{"n_layer": 11, "d_model": 64, "n_head": 2, "n_kv_head": 2, "head_dim": 32, "d_mlp": 192, "vocab_size": 4611, "activation": "geglu", "norm": "rmsnorm", "norm_place": "peri", "norm_eps": 1e-05, "positions": "rope", "rope_base": 1510.0, "rope_fraction": 1.0, "qk_norm": false, "attn_scale": 0.177, "bias": "none", "tie_embeddings": true, "parallel_block": false, "extras": ["capped logits"], "init": "normal", "init_std_qkv": 0.0805, "init_std_o": 0.0172, "init_std_up": 0.0805, "init_std_down": 0.00991, "optimizer": "soap_variant", "lr": 0.0105, "beta1": 0.95, "beta2": 0.95, "weight_decay": 0.024, "lr_head": 0.0124, "grad_clip": 2.0, "warmup_steps": 200, "schedule": "wsd", "decay_fraction": 0.701, "decay_shape": "linear", "final_lr_fraction": 0.1, "batch_tokens": [16384, 32768, 49152], "seq_len": 1024, "doc_mask": true, "train_tokens": 113400000, "steps": 3651, "dataset": "wikipedia_en"}
Each number is 128 + 24 x the weight over its row's rms, rounded and kept within 0 to 255. Layers, rows and columns count from 0. Numbers have three digits each. The size before them is the row's rms in percent of the matrix's.

# layer 7 attention key, 64x64, rms 0.243, rows 0-63, columns 0-63
028:095101154112129127104104105113125134113166126133091155084113119076155143091097109103148154108141124143155146110158116143115101137143158107158146162101098132151121152124069125154160101103146139
025:124136104114087094153126134139150160132196118141095111102142141121109116119132172112163084130140106127147115102143138095113099136144099077121169101112126128116093158106149097154109135093138123
025:166129092170147106155155125121146117108147090137141115103139094139087116122140155126135130144146127127149120138132127118118071117102122127140129126157108158095156135101187133081102150127192102
029:173143110134173124139122158153132130130185114094123100172143142134150151143125152081122148149175122115136087134157118115134102106085102091099151129149114126124108121123139108098131152118165090
034:153136125077112094161118117141147126091156100114130109152113116121107095178139141102139087148162122153130121131159127128132095146082110136144131130152098112149084127127131112137118113135209136
046:130126146086140095123107125212126159110140132117125134097134089117137119118138146101129140142129122132105130121156161136145094103061120137115163097154107099137140099073124127138137118125161099
070:127121124134115124109122161125144134118145085112090133133170106110138119168151162111155130130168122118166107153127072129105092126148091099149139116099128140106117146172160120127145117053138123
054:138126104127080125118116172078136103100098077114104141142158127108126117156161181097142142154175114112160108109122115138114097105129116117127127132107117119129135138184173127145129124083119132
091:142140103129089139130125143042138089120091091125111139144153141112108118165164148126148136139166136130172114136110115115102142134170115136156117133117119121128136139197161128147131123103105146
074:140119109111176126110123103092144137144100092139133142117095151114108128146094087145142128088141143126111149149111128064136134185183143131156119101142134166123101175103129144109122111138147126
112:135118147114162120121119091165151152116165126132122119102094143104144148117082129115127135101118123099071159123112129095166101136130148126124135108134127148117119156056107139108136112140171072
146:119124102112078143135130144140108119084092142119134115130135147135153153103154163102091137164111105114108142080147154166135135077071141133090146148127123105151158093099111134148120137155105128
160:107164195194142125141134112152124129156194180120126117126137083132125120110139144151139131135128147147151121142119118166116132143128113122143122139128131089113149093191144121132161134116111124
194:131141160109116118128104090146180125092117144150155153117102139114118132127104084123141121130087108133133110119132084091150108081136114136109145093162109131095144118164173120084115162143137167
185:118159105156093117124138136134166144103151106130130158141108161116152154116169156110136135156157128126070119108163107108106121162125109132183121119159114119113160050125131148137128131148131108
204:126071095116143144128158129124158110144139175111126140145110145147111115113140156190149165077174141147109129139160113138172120104094117116114116112151140121103118121153119147133089122091115097
027:106131139112099124126138170145119136109163119144106126118153126105116099129087146078145133124183133136160150132140102102138079116109138059115126104105141107123096109102095152110157165110131099
031:131154115099083106143106132123164136109114097131146145121104108128081094148169120136137102092074124157114093108110178155140135144139088168153106103157116152150137142146117131109102126142162125
039:133164141133102109175135086108134119123111192124154119158082139147116138126117115163121086114116142159129114151134164120109133158108127170130148173157139138153131107136157126146117116192124148
048:124131132120114102179128097113140118139108137148168112130094126139085090136141109147135090104116145156132118120146169126105136154105125174134092187185135152125102137141139116155112104152162160
053:112149121122105143157127090104115113131104164140181111167088126149134137109122083150124113107117128160131155123128153115111186171127152165139094152153139143146118104148119124150123116179092152
041:085131086077141101168129068165113136094141126128152095165119138130136131161116117125159109114147143143108156153132120098117153143128150155129093156141133177124112142097126086126131100150147141
031:126112114100039118145126152078146113088107102141104148098135153097105128132139154085134146174173090114130125117128149116127105092146117120117136122121090124143132116155137130137089119120138129
065:118112109077120133123114129174133148087118116107136108132113158117161152131118142086121132125115102093073169102141138113153102099084152131099140122120121149141123139053102129124127110139150098
075:136102098087109120116114129140135148094113104124141121131092167111145154117108141098118121119118106098084160086136142106160087119087156135095131126134115162138112144054108139116120109149153096
083:129134168156135111133127106160138148122202113136134108143087133108126132126070155119137116109107122113099141096109128122164075160127146137112096141126115148121104158106136123106128114132166066
109:136095102075135120125118132188127166109125131130149124130109142145143151103106111112114125121092110110091147112161146125146106115079147123105139116134125148134115125038088133107111124154149111
135:127121130129187131122125084119147139167135117136121148098118130123112121140100072156148127084140152142116128188111109081131149171188127125174127095147143152107109148112115135121134115128147134
183:127106075095121125130125162125108138156078126130140152140159122165119114126169073142130125129123133157167107164171129139092149132104112118146151113140133135135120082137116132138117147131108202
197:101198143059118122096153150148137113163151114101114120124112156175115119100126142102142177166129149120100127145140129138107142143130122126102123112093133113130155148168120127116098103097109137
195:085130127147125112142128097147120132144143053122108125117132179125105119126093109110129137140100128146108126152126094161182122169123145133102161087152108141115112103114135160174118137123160162
194:134141139177135127134131162124146098082103138133111110102150106201116122135156096126125145100101132152113116094141092108113137140135120104126135129098109120140084146138127073173084156123151116
068:179131135115101135168115124093148121127111132111133129152096126175212137152091147096123145130113127167142129148119132142127129179153129117115072145154125143112121125123129082130138116132090128
076:135156112104124157153124119088126146109113114124138073098109136119176089126129133127103152124132141165142127123143113125125105175118142164120052118153142153111112123119153080130147091112124171
073:152150142110094106060137109078136116116137125143150095088106139107115123136123095165156110092143122151142139126128109140150103111129142096155173154128109100177126107098101116133085129109125145
070:158136152149124153153121150143110090133108109137127133130103081094133087155158116127117179115118090110121086139088155109116122087116084164141142120126134113127130150094150175152096149112143149
077:145175084095133143123128166066137113109115133130107099098136150127121146139123105145126100128112117126118117089147120142174172183139101151127136169151154168123127098120124120112136105088103118
078:123082111083141117120123125173156110105172103130114123172181100112103177145102151145148139174127146117108155137121130129133093098164130117138139102105079141115129108151128109132125116161132108
101:134149137133127102088095119108103121131084088095119113092092092115153140162146150118134119096115165151123096151144144120155108152053163118135105127100111088087125136131121133139105118126123131
091:115134130093121151154123131141148115097153150113134173115184193090104124125127115096156137120177101131133154092091142141119146148160125129141099120138146145101127134152123097140138132136191115
093:127155081124136113118115135119117108112136165147133102049107098142160140154144137140127114095120145113086114148153148128117097166089122139098138163155154137100112104093176127130131104115140155
099:138152111116161114162135107137120146138108136107125145107153068095142132111146133153165176119119161116112106133086132109147119117110106125123143146167147107153129117114183103152084131185156147
101:155106142135140122117113080094108131126107073152147101104073120135140116078097125165140130112098172156128144124116165123122134153079116178099133144102127112150142104166135120123144124128114132
091:135132118138106157106092131178105116158116108127143109179107135140087145100137116154101126117131123146098097107097108142122090157072142151136141060099110148142112117118112111117147142120087119
087:146122082134113097154130098144106099109153080121147084144132123099120114185146166126128108148130098169165149110132103146102141108147131133123114071139111161140095110160146108133148129104106117
096:152099080133099110160145150116118080120158122104116119132148159119143121107076153127148141181134085120133136142083108138113145123181122148121117122174088150133114143121139093125103119108097119
083:155136178150099082096107117135121184137084113155109107129132143151097118112134154169146130101119125169099162106136124113107148164107101116120116126163137097161153166119100130118105119116118150
085:161173150100098188075109144113156121148118128114135146125149167113130106142139149155133085091110138076113121153144119167150123124102083165115139123129093124129159119114153130148111133114124118
075:096085113162151157097147094148095153126127084111153098151128099125172100127148124130121145142123150158125144108159145138093131112155130130140119135133114125102168130145103100095107094136198141
069:084113161121139102159117107104133168113125110143133096141140093173133151105129117175109152149118146157141156115155158121115155139143130113118140115168120106102150111133064115092169137146159102
075:128132134142118120182156054118104138153097099129149109113088122148160152124132118162111144115108180126121128109112142134092138156077103107117130112126176114123128128112091146125114119114087156
082:103118141098118109149148109081167183120117103128119105085123085112107103111150161125113131129098144169139105118150138120131108134113123144132178114087138115103081123109163135125110079105110142
077:109164137145161129102108093122145140129110110175138146117153114135088072141136136137082142118143157122129151127112142108157127100060165091155174149152144143161123116134134147096135115144126142
083:120138131141080090118121117119134074115142131176134146095115107120162093119120132179131143149117125101112168171137164144121162134116099125106099082140137088140098134101148098132103128104149150
102:137139135155174148128150131149171132159160142168119128168170146136158122106126109130131137157107091107104150131152196149113149114136159127112182086134132124094114138145126105125143129166112115
082:128120114109164140130164057166079141117169171144124104129151103171139098153095153125163144190120122132114113149157146146118120134123139119120138126159117129108093108134120120107136138164140132
101:136135115079101143145116127074139120112126121100119136072114072103113133119144119106138130096151124128125066126111165144116093172164116139130162108124105100136108129145159165134129147142106096
096:162110103111119177125116086150137099120122144102086104138132084090134095165131142125126152152117097109093142080130095134106151142085156129158140123127100160097138133137153103110122109121148167
092:153140144167145099118116185129102114137138132137130144087087108115118128079130137109114162102148087140138069123157163124152140137124127161105162096098178129115108129140117152103123130097143148
078:149112137125100104120131144137099121101173149093137100120108093165143126092089104129086140122131114153143170132110138101152107152115099137100136124132124103160128087138135149108124131121133215
080:139141128184110152130183124156129158108165096138131147150177115158166109102129110164127144151119131124141147149135163142106105084114149112118111134150153158117153113168119108109180117126152128
084:122145103118084127172101143092151135129156128121133069140148121122083117110161161120116124112093130116157108138134123153183139126142142168112152098138129126090156123104095125125065106139133139
079:166150123167116167146087121128138138133115137129122146158101120135107088145131145122119107182136105102125157160137140108165137093163118159130085127086132141113160120159056127135141128114149136
090:105133095144130128133116121140093076165102110088198119119105126124112130145090144128131131128138098141101133151119161122098142113139070137132132145164092127140102082153149097112119169142145130